config.yaml
n_layer: 10
d_model: 96
n_kv_head: 3
vocab_size: 8192
activation: "gelu"
norm_place: "pre"
bias: "none"
parallel_block: false
init_std_qkv: 0.051
init_std_up: 0.051
optimizer: "soap_variant"
warmup_steps: 200
decay_shape: "sqrt"
doc_mask: false
steps: 6495
Each number is 128 + 24 x the weight over its row's rms, rounded and kept within 0 to 255. Layers, rows and columns count from 0. The size above them is the row's rms in percent of the matrix's.

# layer 6 MLP down (transposed), 384x96, rms 0.186, rows 142-177, columns 0-95
size [ 98 122 114  75 104  84  88 113 117  75  89  94 131  97  91  79  85  93 115  99  85  94 104  87  77 105  91 109 120  76 105 109 118 119  96 105]
[[164 151 133 142 114 114  84 135 110 176  91 154 143 123 132 122 182 108 127 175 105  80 142 153 136  79 135 144 108 111 160 135  96 155 132 128  73 114 135  72 102 181  98 137 124 114  91 136 161  94 119 140 134 149 156 152 149 119 129  97 132 114 134 110 134 160 108 102 140 125 112 122 142 132 138 142 140 125 143 144 130 118 139 121  95 116 131 111 171 135 174 124 138 163 145 104]
 [162 125 153 125 107 125 155 158 142 154 127 132 161  92 138 158 116 134 136 130 141 121 132 139 144 127 147  73 130 104 162 163 121 151 144 159 166 100 117 114 168 118  93 186  84 101 145 108 132 153 143 151 135 121  96 137 127 130 117 149 164 103 109 111 133  92 109 191 158 106 123 100 127 166 151 125 114 143 119 143 108 122 107 153 152 149 119 127 108 129 119  89 105 193 130 109]
 [161 107 165 111 164 146  91 186 100 131 112 154 117 130 113 157 126 119 111 146 108 134 122 116 120 113 111 122 130 132 157 164  97 162 117 161  88 134 171 149 139 123 162 162 118 119 146 107 177 134 126 149 147 135 129 167 132 122 113 107 144 168 106 127 137 130 145 202 133 108 132 112 132 125 166  85 148 150 124 122 157 112 174 115 150 149 124 153 172 145 149 156 110 140 148 146]
 [106 135 145  82 146 146 152  78 105 163  96 139 109 126 118 123 109 107 109 122 116 146 141  90 155  69 122  87 116 158 113 164 127 133 101  80 103 119 163 100 124 102 143 170 128 121  99 145  89 126 126 123 169 141 135 141 123 140 118 106 131 128 135 140 163 110 140  87  90 146 119 142  80 137 144  89 153 104 119  96 122 159 158  89 148  96 125 123 116 157 138 102 131 130 116 105]
 [123 136 109 157 141 117 123 112  97 149 158 146 122 127  96 122 131 110 141 112  97 151 153 135 121  95 123  97 161 131  96 125 147 168  93 115 110 151 116 160 170 121 168  80 107 177 124 157 114 124 134  82 145 127 139 144 135 139 161 110 160 146 129 141 137 145 104 165 131 140 159 107 118 178 111 122  91 137 147 153 113 164 110 123  91 181 117 170 134 117 157 142  95  96 160 116]
 [ 84  81 114  99 125 142 133 149 105 143 143  96 160 147 136 133  72 130 124 122 152 158 106 144 122 107 139 111 176 126 155 117  99 101 117 117 156 142  85 142 110 113 145 160 137 120 160 117 120 152 190 131 118 120  86 165 134 105  76 176 175 105 137 116 111 135  95 148  92 129 104 117 110 138 142 134 134  88 139 110 143 142 132 146  99  96 161 131 115  98 135 140 105 133 136 137]
 [129  90  74 124 104 117 176 124 144 147 115 148 160 147 101 141 141 160 124 158 119 133 119 122  90 152 157 126 151 110 125 120 161 138 136 143 157 114 109 123 125 105 111 135 136 139  78  93 166  93 120 101 133 101 108 157 143 114  55 137 186 148  97  93 103 139 118 123 133 110 109 136 111 136 122 115  99 162  96 112 160 147 129 141  84  98 170 123 158 105 121 128 110 127 122 123]
 [152 171 152 167 126 142 143 158 135 121 101 120 114 144 118 135 127 135 107 107 165 141 150 102 108 104 116 127  78  99 168 165 107 143 130 117 119 173 128 119 103 144 152  94 125 167 163  88  98 144 135 115 153 111 123 129 116 116  91 140 154  96 103 114 107 154 156 144 154 192 132  88  98 132 111 101 127 141 109 179 124 139 112 127 155 124  91 130 129 146  77 143 151 128 139 146]
 [146 123 158 134 106  84  71 126  58 157 116 120 136 100 154 167 118 110 103 101 131 123 131 135 131 101 162  92 173 137 104 175 112 144 144 161 120 106 155 145 119  85 137 144  87 126 106 106 157 136 123 118 149 130 171 135 146 142 138 104 147 135 113 107 122 127 122 128 104 103 132 130 115 106 139 119 113 152 147 163 116 145 142 135 134 206 120 126 153 118 136 148 140 104 113 169]
 [154 110 134 112 119 181 107 110  94 146 100 131  85  95 169 173 112 113  92 148 126 137 111  96 108 108 106 137 162 133 124 166 130 139  67 127 128 127 114 120 168 108 133 104 150 140 148 149 104 114 140 104 123 109 128 136 134 133 138  83 155 139 134 103 116 128 128 109 144 147 132 138 120 144  72 173 114 112 160 101  94  96 100 123 109 102 148 127 102 116 119 108 115 111 166  69]
 [126 139 134 136 106 171 104 122 100 174  98 127 102  93 102 160 127 160 101 133 149 145 108 146 110 128 153 112 111 125 143 117 144 139 136 139 135 137 117 121 169 113 126 166 101 126 144 122 109 143 109 161 181  86 137 135 133 150 167 114 109 130  59  76 146 123 106 116  97 178 140 123 123 131 114 109  97 136 116 122 138 136 151 130 155 114 146 192 150 138 123 127 137 162 120  72]
 [ 96 129  97 151  79 125 143 125 160 143 125 122 105  98 133 151 167 161 121 183  91 130 128  61 127 115 121 157  84 118 130 165 150 122  93 130  88 121 132 136 128 123 175 119 127 136 101 116 111 108 123  98 135 119 117 131 113 139 141 129 108  99  90 131 135 130 124 124  94  92 145 124 139 154  94 141 172 106 143 150 145 125 114 117 148  84 108 141 126 134 158 164 147 101 168  77]
 [109 140 170 138 146 128 109 123  66  95 111  94 120 131 113 101  97 136 176 112 128 113 140 136 153  97 109 104 118 127 107 108 159 132  97 159 107 176 139 111 136 141 140 118 148  91 153 147 134 109 120 128 138 177  94 140 107 145 138 146 100 143 113 125 103 143 111 113 105 211 157  72 118  96 151 127 114 132 117 117 153 114  98 141 141 129  97 153 124 143 112 108 119 100 110 152]
 [132 121 122 120 125 111 176 156 156 154 120 124 110 139 110 140 122 159 139 147 139  79 148 152 154 130 170 101 162 164 140 114  97 127 113 107 120 132 147 126 146 106  99 116 107 119  45 188 146  97 132 133  98 114 119 121  92 106 144 111 152 115 162  91 103 101 103 132 107 134 174  90 159 140  92  99 110 156 123 147 116 128 174 116  95 127 130 126 110 115 132 141 115 112 122 135]
 [130 141 120 140 164  83  80 145  89 132 167 146 126  52  95 138 146 120 116 121 140  84 103 114 148 132 120 129 144 151 142 104 170 116 117  95 126 112 114  91 173 121 125 139  96 133 112 136 125 123 177 151 127 133 140 129 137 142  84  73  93 138 101 103 120 133  81 118 129  84  87 138 132 109 166 142 131 123 124 141 136 122 115  93 116 151 124 159 128 137 122 102 145 117 142 154]
 [114 100 185 101 147 167 118 117 100 144 118 137  97 109 151 145  97 128 131 179 138 134 128 109 145 101 155 138 126 141 130 122 138 117 158 118 134 151  70 152 162  93 134 106 106 157 142 159 130 169 158 126 112 114 120 131 109 131 162  95 110 164 129 141 154 142  87 178 126 155 129 112 132 120 134 138 148 152 175 113 146 136 102 146 158 128 143 185 165 110 181 126 118 127 139 134]
 [149 129 101 136 143 123 136 142  81 147 127 142  86  89 123 143 134 118 153  96 152 122  93 119 105 100 121 100 114 140 165 103 102 172  93 111 109 136  78 131 141 141 116 156 145 127 131 129  94 112 122 143 160  92 161 162 140 125 143 157 123 127 129 183 150 141 120 102 139  87 166 112 102 130 151 151 119 105 125  89 103  61 124 144 140 124 161 159 125 175 156 117 117 121 135 115]
 [157 125 123 163 152 151 123 128 154 173 109 124 119 127 107 117 136 152  97  88 122 142 113 105 134 164 159 168  68 137 165 136 100 107  63 151 136 126 148 112 123 122 121 172 116 106 141 103  92 130  99 159 104 111 102  97 141 135 116 125 143  97 121 145 123 113 146 151 130 152  92 125 116 134 114 157 144 170 153 165 115 138 152 153 153 146 146 142 180 153 145 159 106 164 118 130]
 [101 117 134 136 150 100 151 114 128 142 125 153 161 116 143 146 101 155 140 137 165 121 127 112 148 139 130  97 153 131 162 131  81  98 125 146 104 148 124 150 123 131 109 108 140 144 116 151 139 117 112 145 107 116 153 135 134 139 123 112 122 153 135  93 148 149 203 124 102 141 132 143 121  87 129  85 133 124 106 178 109 185 154 108 137 128 124  95 186 146 117 162 105 188 128 182]
 [100 168 150 105 104  89  91 115  62 103 159 150 117 136  99 148 115 132  98 103 125  96 135 144 162 118 126 117 126 138 145  99 129  97 110 121 122 112 128 123 137 139  91 127 112 118 114 145  86  99  97 148 116 137  87 129 177 118 120 105 127 101 117 127 136 109  74 113 131 121 103 173 158  89 144 134  94 130 124 144 121 138 146 131 147 109 110 126 152 143  98  87 184 138  87 153]
 [164 100  89 143 124 134 130 176 132 122 126 118 148 136 117 130  89 144 161 129 136 122 116 133  77 111 109 136 159  97 144 159  98  85 135 139  97 145 157 125 144 153 118 138  99 164 119 128 143 109 116 174 141 120  98 173 110 145 126 146 122 103 162  90 112 141  89  90 109 113 102 150 149 141 132  97  98 149 133 143 140  97 133  59 170 141 127 104 146 137 157 157 120 125 156 104]
 [126 123 128  99 162 142 127 131 113  72 141 165 144 128 139 126 118 131 138 122 137 130 129 117 134 150 101 160 108 172 153 113 119 106 133 123  98  89 155 169 162 155 142 124 142 122 113 112 145 140 132 160 141  79 139 154 173 145 152 130 145 152  92 145 136 119 129 115 159 133  79 104  94 139 100 157 104  76 123 145  83 128  89 144 139 143 132 115  99  93 163 120  87 164 162 102]
 [143 143 179 140 130 106 129 112 128 163 119 158 163 188 147 177 132 119 126 110 167 120 166 114 164 129  95 135 151 134  87  97  98  98 152 115 132 128  97 146 158  95 120  89 131 132 172 126 118 111 130 103 161 104 156 118 125 118 119 130 134 150  93 154 105  71 101 157 108  91 107 134 158 147 174 125 137 109 101 117 128 160 115 142 145 137 122 137 126  85 126 121 143 125 143 138]
 [132 152 166 110 132 136 158 144 131 153 164 141 110  89 153 119  91 125 104 103 140 110 108 182 121 101 143 147 137 146 138 152 160 138 125 122 129 131 156 104 130 148  85  99  76 104 168 150 109 121 142 144 100 113 121 148 128 139 140 138 152 141 147  65 106 127 101  82 166 134  91 147 124 143 138 142 127 114 137 157 124 134  79 144 175 145 147 111 153 118 152 125 114 137 120  67]
 [135 175 118 128 130 138 109 126 136 105 106  97 139  78  77 123  98  99 152 130 163 119 128 136 115  95 174 142 123 153 105 160 115  98  83 112 125 119 121 110 114 156 113 116 109 126 117 116  92 147 140 127  99 137 124 149 105 156 125 133 154  86  99  97 123 108 156 102 124 122 106 108 149 102 158  68 132 120 164 135 154 131 124 104 174  92 137 105 133 137 128 133  94 166 168  87]
 [104 103 179 156  96 153 125 121 125  80 116 124 159  76 164 144 104  98 138  89 101 114 140 115 139  96 115 107 119 137 157 100 104 167 172 144 123 155  79 118 114 116 135  72 109 144 142 111 138 145 135 116 168 119 133 135 103 147 142 107 140 143 101 156  93 118 160 122 138 130 163 114 108 110 151 115 115 132 145 145 116 172 150 104 181 113 153 158 149 134 130 121 153 134 108 142]
 [111 157 119  88 114 100 147 137 100 135 147 173  90 133 154 134 126 100 122 109  84 125 154 152 122 151 180 131 127 133  99 134 114 123 113 108 157 157 163 121 166 137 104 168 110 108 134 169 155 138 155 155 132 104 105 129  89 117 138 111 152 123  91 145 129 124 132 222 105 122 103 125 123 164 139 124 103 110 129 109 120 154 156 121 144 125 163 137 134 144 139 119 123 159 162 155]
 [120 109 105 134 162 116 116  90  82 116 122 126 160 115 139 184 182 118 154 150 151 121 113 169 123 156 143 124 105 112 111 130 143 121 123 148 141 127 149 112 134 128 118 115 180 146 141 128 107 135 116 164 164 126 135 170 173 148 108 109 136  98 167 126 128 183 120  85 179 135 132 137 148 103  95 100 158 132 153 154 130 112 124 141 136 147 139 152 129 124 128 192 141  93 138 129]
 [108 161 111  94  90 168 136 129 133 127 141  95 106 100  93 151 131 125 173 125 107  91 138 156  73 105 168 109 149 139  87 130 124 105 143 122 145 129 134 108 129  89  73 166 134 178 133 150 108 121 129 119 134 121 118 118  93 139 118 145 160  92 162 115 142 130 140 134 105 130 125 135 102 145 161  99 145 117  95 169 106 121 157 138 117 100 105  87 113 174 117 155 111 141 148 122]
 [130 110 136 129 142 104 136 158 155 163 122 121 115 140 154 131 114 123 123 110 120 139 101  61 140 137 119 142 134 100 107 123  94 125 111 132 118 124 182 127 169 121 153 144 118 141  56 130  89  95 139 142 159 133 148 124 127 163 137 130 141 155  94 110 156 148 185 103 136 101 156 189 146 158  94 111 101 116 117  81 120 149 148 101 153 123 140 129 119 120 137 129 109 112 163 157]
 [141 115 114  87  62 166 148 116 146  92  98 140 108 126 129  97 126 138 106 118  88 152 138  93 120 117 106 141 112 130 118 168 125 111 109 159 117 120 147 136 120 124 124 118 183 115 122 146 157 134 108 138 139 115 125 128 104 114 119 104 120 108 127 142 153 116 151  96 121 182 148 102  93 137 168  98 134 123 119  87 163 144 130 164 104 178 135 132 108 129  89 128 109 105 178 180]
 [ 97 191 141 154 140  87 124 146  92 149 149 142 123 165 100 163 110 156  85 128 106 113 110 165 119 117 124 135 162 131 129  93 130 127 120 106 117 127 139 110 105 118 138 184  77 141 120 139 154  99  85 147 121 135  90 140 131 131  91 144 114 108 117 118 138 140  96 112 154 148 158 108 145 141 182 126 143 178 108 143 122 132 106 134 137 118 151 139 160 178 103 138 135 155 144 106]
 [109 165 107 125 123 133 149 134 135 125 148 115 102 113  93  89 119 122 120 118 128 119 143 131 113 128 113 187 132 124 103 126 146 103 111  75 157 106 152 150 108 128 113 186  67 102 137 104 147  99 102 143 121 135 122 133 143 149 166 130 179  96 118 119 186 113  94 129 130 153 148 105 122 102 135 156 133 163 142 160 102 111 100 100  90 133 165 147 137 129 176 115 139 154 123 129]
 [109  89  86  93 112 156 145 121 113 126 143 137 161 121 104 165 143 105 158 135 105 135 143 174 122 142 143 122 109 137 140 162 155 144  90 172 132 145  69 145  88 112 120 111  79  93  96 139  99 116 117 112 141 108 143  80 104 139 112 157 114 162 107 123 125 142  75 112 116 122  94 147 134  91 127 168 124 155 141 102 104 117 112 134 116 136 155 128 142 113 117 103 109 113 112  87]
 [153 129 103 101 157 141 147 149 134 122  93 144 137 157 104 140 103 160 130 143 105 139 116  91 129  96 135 132 133 118  80 120 151 144 137 125 148  80 131 168 136 151 118 154 128 113 111 138 186 146 107 176 141 124 100 158 126 123 113  95 120 133 143 131 108 104  72 150 108 111 171 126 118 163 109 110 153 157 148 107 128 128 129  99 108 165 140 149 152 136 150 136 106 176 125 198]
 [149 115 158 142 132 144 144 153 107 143 104 164 115 128 117 138 169  97  98 103 141 143  87 154 136 129 103 135 163 119 137 118 120 145 123 160 116 129 127 119  65 114 130 132 133 123  96 117 169 112 111 108  92  97 126 101 101 115 100 111 130 184 110 159  81 130 172  73 125 110 120  96 139 115 111 120  97  89 129 124 115  95 135 112 118 128 105 180 114  95 127 164  86 147 124 122]]
# layer 6 MLP up, 384x96, rms 0.182, rows 143-178, columns 0-95
size [104 114  83 109  86  90 102 120  87  89  95 113 107 105  93  82 102 116  98  99  94  97  89  81 102  91 108 116  84 108 104 113  99 103  86  98]
[[117 157 104 118 135 140 131 131 104 141 131 149 142 138 122 122 129 185 116 144 167 145 126 147 153  94  81 140 140  90 138 182 156 166 113 125 103 130 149 159 151 126 114 138 148 142 124 124 147  99 146 119 155 118 145 158 126 166 162 160  94 141  86 150 108 112 131 119  91 138 132 142 108  66 146  89 102  99 136 136 138 132 106 179 131 127 117 124 107 114 157 124  85  77  96 120]
 [126 128 136 134 179 108 114 183 129 153 109 164  91 160 125 132 123 146 154 141 114 139 114 133 123 100 126 180  93 127 104  87 148 151 181 145 125 113 154 119  91 105 124 126 121 115 142 134 135 120 138 144 145 130 127 127 105  72  88 140 133 146 144 149 130 115  90  85 121 116 133 112 107 111 101 130 154 148 151 158 102  95 160 167 130  91 123 136 129 100 104 183 143 161 127  89]
 [156 132 141 148 143  87  71 151  88  90 149 151 115 161 134 105 136 119 162 161 112 125 131 131 129 169 130 109 135 138 163 115 157 141 181 160 169 119 117 143  91 145  90 113 158 134 144 109 112  87 164 150 141 136 102  97 143  94 139 168  68 129 119 185 117 143 140 126 118 128 135 138 120 153 129 109 130 124 136 145 120 148 117 121 156  99 131 134 120  86 100 128 154 140 153 140]
 [137 103 118 135 129 148 133 184 127 122 131 130 157 166 164 129 122 167 133 124 130 138 128 117 143 151  95 165  92 112 132 137 107 136 106 106  93 130 109  96 156 120 155 136 125 106 111 176 126 120 193 102 135 121 160 118 134  81 121 199 178 156 133 125  92  97 140 121 141 139  95 162 138 123 112  97 138 103 130 154 143 148 149 150 134 127 106 131 114 115  89 107 139 139 144  79]
 [165 124 132 120  97 114 124 126 150 167  90 136 124 118 136 119 115  68  94 112 112 130 162 130 117 144 140 129 152 132 131 142  99 116 120 141 108 125  95  84 113  89 113 119 137 145 122 123  74  87  84 158 107 101 181 132 143 154 146 140 136 134 130 139 133 103 148 102 112 164  91 115 166 137 137 157 119 107 163 127 135 143 162 152 122 156  88 127 150 152  90 135 129 153 145  66]
 [125 157 144 133 164 114 147 105 123 158  93 112  91  76 148 145 162  75 127  83 126  87 129 112  87 140 145 121 117 144 112 140 117 149 137 135 143 150 128 144 173 132  84 178 110 112 145 161 104 138 144 127 139 110 119 144  82 143 161 154 109 128 152 142 116 119 104 153  94 112 162 142 121 144 111 114 125  99 174 156  82 118 104 105 124 112 146 106 115 117 155 153 155 145 114 152]
 [137  94 118 124 141  51  76 141 112 136 128 125 138 138 115 173 141 129 153 128 164 123 160 130 114 150  77 156 127 141 112 121 143 144  68 160 117 128 134 123 100 129 146 125 126 156 131 114 100 114 197 107 154 113 156 115 136  97 161 129 152 150 107 104  90 121  99 140 143 115 103 159 122 120 112 111 118 165  79 124 129 129 115  99 151 107 143 111 143 102  85 134 129 111 114 116]
 [143 113 155 141  87 124 119 131 173 155 140 145 111 117 130 140 184 123  90 130 137 102 105  95 117 108 150  85 145 101  93 148 169 143 119 106 186 117  96 133 122 100 115 161 108 102 140 128 123  90 133 124 183 142 119 116 107 112 103 118 160  95 145 132 134 131 138 141 126 131 144 139 151 149 131 149 121 135 111 150 139 103 134  54 115 177  98 107 102 165 139 133 140 105 112 153]
 [134 150 116 166 141 117 138 124 118  91 123 145 132 135 151 127 142 174 141  87 101 124 152 143 117 106  92  93 110 114 161 136 172  98 153 155 115 103 115  95 102 117 137  92 114 109 145 131  78  80 132 115 145 137 124 105 130 117 173 108 119 162 135 112 108 132 122 133 148  89 171  96  97 130 139  82 168  96 146  92  98 126 113 137 112  93 140 103 150 118 124  85 149 136 106 160]
 [137 167 145 100 123 145  75 154 142 132 134 135 133 134  84  95 155 104 124 150 124 132 143 156 128 143 119 142  94 167 135  76 157 146 117 175 125 153 136 134 163 146  85 110 125 146 118 176 116 132  69  97 134  91 144 129  90 122  95 126 111 125 128 107 153 158 138 130 108 138 135  98 147 137 150 108 130 131 119 129 133 107 159 134 111 165 128 168  69 109 161 158 128 126  98 141]
 [132 142  91  41 127 138 127 102 129 113 159 118 127 161 135 135 129  98 150 161 155 123 127 145 117 164 141 149  89 140 134 121 107 153 137 123 131 128 174 139 155 115 135 124 138 115 150 119 178 151 156  96 111 105 139 116 131 104 125 119  90 118 130 171 104 145 150 101 118 173 126 123 118 163  94 113  97 165 147  76  94 148 158 112 114 153 118  88 120 141 130 141 110 116  91 105]
 [138 149 158 121 121 152 138 132 134 157 123  83 149 101 108 107 136 118 125 112 140 140 181 144  96 143 182 139 120 106 143 165 120 112 139  92 108 130 163 117 111  75 117 144 153 183 144 151 125 160 115 103  87 172 163 119  94 100 114 126 163 146 100 133 148 123 138 101 116 106 106 115  97 139 176 116 134 147 118 125  83 147 134 168 105  99 115 141 154 124 134 158 112 138 109 105]
 [132 133 101  93 102  85 139 111 152 143 167 116 116 112  92 122 132 201 129 161 110 121 153 140 119 111 168 114 109 129 161 147 139 138 120 125 124 118 136 115 166 124  93  91 131 118  87 131 127 141  96 156 123 121 148  94 104 131 169 130 154  86 148 112 138  88 109 134  90 151 140  71 133 136 141 128 121 112 107 148 122 102 150 175 173 118 108 140 122 165  96  97 119 113 141 143]
 [117 130 126 148 167 114  97 113 142 121 140  94 142 148 119 113 140 121 141 128 153 110 113 144 128 149 142 136  90 118 147 162 136 162  96 119  78 117 143 134 168 139 158 133 141 175 101 148 154 151 153 108 148 165 175 183 145 120 148  71 102 100 108  97 161 159 129 102 129 125  89 149 117 102  82 107 104 169 126 121 139 143 146  98 125 127  92 103 136  84 126 137 144 139 126 124]
 [ 87 103 124 153 146  97 146  99  97 107 127 128 113 127 103 139  99  73 161 122 157 123 166 109 141 131 128 138  97 118 140 122 115 151 148 115 124 109 109 147 121 131 141 101  82 139 133 153 120  99 120 130 163 146 145  87 105 109 147 121 130 149 158 147 148  63 144 154 132 122 114 136 167 139 111 130 174 119 132 142 116 183 162 133  97 131 148 132  85  73 156 168 160 145 112 133]
 [ 97 142 146 135  74 103 138 112 123 179 123 176 140 123 165 120 114 127 127 121 120 146 110 125 100 120 113 117  98 102 158 172 122  89 116 192 170 146 139 122 151 163 150 136  87  90 146 130  95 138 105 119 145 146 170 120  91 169 132 137 165 103 100 133 145 114 141 103 112 158 123 124 146 132  96 112 144 123 146 110 141 129 147 119  91 167 122 126 140  87  88 126 124 141 124 106]
 [123 122 132  76 131  88 186 122 126 123 135 140 118 135 108 122 120 132 149 151 103 110 149 103 155 170 134  90 173 108 120 118 144 119 128 131 121 114 142 154 113 146 107 115 136 144 138 109 184 102 167 105 112 139 158 168 130  76 134 153 102 131 140  95 164 102 101 122 142 143 159 130 140 132 151 145 161 155  79 110  75 124 114 124 115 132 101 136 103  89  78 109 142 154 118 131]
 [ 79 145 132 129 180 103 181  91 160 129 107  94 131 108 153 118 176  93 133 114 124  97 143  95 119 138 139  97 157 136 123  85 114 124 118 164 121 115 130 122 105 159 132 112 129 130 134 112 148 116  98 132 103 128 119 143  81 122 136 133 119 164 129 149 156 111 149 134 146  90 166 131 155 101 150  85 140 145 120 123  61 156 125 110 130 173 111 109 132 125 131 180 151 139 121 135]
 [152 175 107 102 128 136 169 102 101 147 144 102 107 158 144 141 155 135 146 149 145 112  93 172 117 124 116 120 198 140 105 126 123 145 141  83 178 105 141 147 136 114 110 145 112 122 115 147 117 100 126 122 151 105 163 152 122 106 158 133  72 162 125 141 112 159 106 118  99 154 104 121  97 127  91  97 133 116 120 179 124 143 139  92 113 120 120 105 163  94 128 129 132 156 130  98]
 [113 137 139 112 177 103 162 153 172 104 148 123 107 112 116 123 137 127 137 138 162 127 132 131  90 158 128 127 125 125 175  73 125 173 134  76 136  99 118 118 110 109 186  94 128  92 108 148 108 146 105 139 130 167 172 136 123 111 119 138 140 120 140 161 117  78 167 158 106 138 151 117 134 163 146 125 156  92 110 139 102 108 120 111 119 132 113 140 112 100  99  89 100 126 143 110]
 [161 142 118 131 133  88 131 132 118 137 142  90  90 119 148 127 101 146 132 123 117 143 149 117 122 131 122 164 111 150 161  87 122 170  89 111 141 130 100 121 140 121 144 110 156  88  78 106 139 132 136 133 135 106 139  91 180 109 168 129 174 141 158 131 123 129  93 129 147 161 102 115  85 109 142  96 125 122 111 158 112 165 175 114 162 186 108 116 130 101 115 157 152 126  97 140]
 [103  96  89  99 123 149 149 117 136  79 132  88  97 139 122  77 150 120 139 133  93  95 127 135 101 128 144  94 101 145 141 146 156 153 146 116 116 127 121 132  90 122 159 163 163 131  71 123 120 123  99 117  97 132 105 149 138 117 112 134 129  89 184 126 147 171 151 137 138 144 133 102  94 145  79 123 134 146 146 128 160  83 125 115 129 117 120 116 131 171 119 141  84 120 121 161]
 [ 97 123 112 173 155 150 104 151 188 141 152 110  79 142 118 116 187 146 117 154 122 150 118 177 117 113 109 122 132 140 139  78 116 135 118 178 128 148 117 131 134 150 157 113 122  85 151 113 110 107  85 106 111 136 150 119 126 167 114 126 179 144 103 150 123 152 164 119 114 131 134  90 128 105 115 138 110 169 102 150  95 136 133 110 118 113 138 167 135 133 125 122  84 141 147 144]
 [141  84 106 121 140 128 129 153 149  97 135 113 145 126 130 115 140 152 127  78  94 120 122 150 140 141 107 104 105 157 144 124 185 121 145 124 122  55 115 125 130 114 118  92 137 129 136 103 121  89 130 136 156  97 119 144 110 110 162 103  88 115 182 147 138 110 149  90 136 124 173 143 146 138 140 120  82 101 177 148 134  97 117 139  77 126 132 123 144 131 134 116 147  96 101 171]
 [171 155 134 149 143 181 110 112 157 158 142 135 142 122 107 149 121 118 105 137 135 110 126  92 106 119 111 108 144 110 121 111 118 158 153  97 138 122 124 122 124 148  94 140 105 111 137 114  83 134 119 138 137 105 122 163 124 122 123 176 122 132 153  86 137 114 136 104 114 158 150  86 100 132 168 141  76 165 135  65  90  82 166  94 116 103 135 129 125 135  96 156 145 132  79 127]
 [154 151 119 111 123  84 147 127 117 123 138  57 150 169 114 120 125 112 140 142  99  98 134 127 123 114 168 113 117 128 157 108 153 101  81  97 132 132 163 162 151 152 113 109 135 103 106 152 143 150 100 103 146 127 132  93 114 130 111 135 115  93 154 125  94 188 112 103 132 104 136 132 154 124 192 145 145 154 119 117 110 134 135 142 145 116 174 106 122 129 106 118 145 159  91  85]
 [ 77 160  92 122 128 107 127 110 129 128 171 116 139  92 130 173 108 137 163 162 155 117  97 105 117  99 120 124 126 101 102 138 140  81 113  98 112 158 125 144 123 146 135 139 160 119 104  93 133 123 132  82 161  62 142 203 106 129 143 126 136 118 124 141 113 124 116 115  97 114 103  79 136 146 111 103 130 132 138 129 113 125 139 134 112 132 163 117 106  99 127 138 155  72 134 111]
 [155 145 107 102 134 137  94 153 154 120  90 134 135  95 148 130 116 156 147  87 101  83 126 150 128 130 126 132  96  84 100 129 167  98 105 145 155 126  96 105 100 145 150  97 143 121 132 143 160 120 203 124 133 125 148 164 122 110 115  97 124 130 162 145 113 117 126  97 151 138 159 128  99  89 126 119 103 148 113 114 105 143 168 134 126 130 127 168 166 122  81 151 150 142 114  84]
 [115 144 159 159  95  88 111 124  91 140 116 121 141 113 121 112 137 152 142 203 142 142 136 121 152 121 153 133 144  98 135 178 140 126 142 176  87  85 118 123  94  97 132 154 114 152 119 121 168 153  97  99 158 146 116 145 135  88 146 127 110 124 124 119 117 131  88  43 140 144 126 168 116 129 140 149 129 148 127 155 158 132 125 140 131 107  80 140 117 122 118 125 115 114 121 142]
 [118 124 103 126 188 154 128 104 116 155 109 133 143 107 164  76 108 117 123 154 149 106 118 139 142 143 111 177  95  85 139 113 119 143 100 124 129 153 146 135  79 126 128 137 129 150 131 124  94 129 107 150 126  97 136 190 147 142 106 157 111 162 136 135 133 100 104 132  60 101 150 182 117 104 131 130 134  95 113 119 106 139 161 156 139 119 139 148 105  73 128 133 118 130 142 121]
 [110 146 124 131 157 138  93 128  81 159 175  64 151 137 124 134 159  85 137 156 134  78 130 121 128 112 133 132  99 121 159 121 125  89  85 117 105 107 168 114  88 146 105 109 143 131 138 141 172  98 104 111 125 117 108 151  99 123 145 132 142  85 123 143 128 147 119 124 116 153 167 119 106 138 165 102 124 123 153 168 125 125 117  98 141 117 123 134 154 100 142 124 182 166 105 110]
 [161 122 145 106 173 118  92 131  97 159 156 130 118  95 143 146 164  95 157 115 131 125 124  91 101  86 148 107 117 125 143 117 151  97 182 124 103 124  97 115 177 163 154 110 142 135 147 108 127 147 133  97 110 122 161 148 123 172 173 101 102 122 119 113 105 127 112  82 130 120 171 156 145 138  96 123 169 121 150 114 140 124 120 129 172 116 107 159 123 135 107 127 167 152 119 138]
 [143 129 102 164 157  92 145 140 140 162  97 128  94  74 126 117 140 131 143 153 150 136 121 134 115 129 140 118 103 147 163 113 111 109 114 121 146 166 110 137 113 107 108 148 153 127 103 172 132 132 109 126 170 160 147 113  95 170 132 126 113  97 109 106 175 139 121 133  74 163 142 138 111 126 132  80 113  87 112 124  97  92  53 140 150 163 138 114 150 136 118 150 126 131 111 128]
 [104 107 155 111 130  99 106 118 125 126  97 164 140 164 110 117 120 149 133 174  93 115 160 117 112 163 141 112  74 148 128 149 180 147 105 134 144 132 130 152  92 122 124 115 175 103  72 123 151 109  86 137 147 147 143 156 105  98 144  97 137 136 159 101 108  76 115 117 112 129 116 102 114 123 143 117 149 151 143 106 117 157 157 133 119 153 163 116 110 116 142  89 160 116 172 133]
 [122 142  97 141 150 137 138 113 147 122 148 128  90 120 141 140 154  91 128 109  98  92 144  94 119 113  90 139 129 138 187 138 131  99 114  94 112 121 185 125 112 119  92 114 129  95 114 184 114 109 145 135 137  96 125 118 133  87 126 167 119 159 146 120 134  94 112 149 103  97 142 144 103 160 122 120 143 145 191 154 118 134  98 138 113 150 115 136  97 156 119 135 178 173 123 100]
 [ 92 104 136 105 108 154 125 129 104 128 163 164 163 106  92 142 161 113 142 123 120 131 142 136 108 147 126 157 113  94 162 130 148 133 133 105 179  94 127 125  90  99 170 146 133  75 173 156 118 140 171 138 137 125 129 155 140 138 122 147  86 138 121 138 138 125 135  75 141 142 116 122 111 136 115 111 105 103  95 110 138 172 154 159  74 115  98 127 126 112 146 162 117 125 126  76]]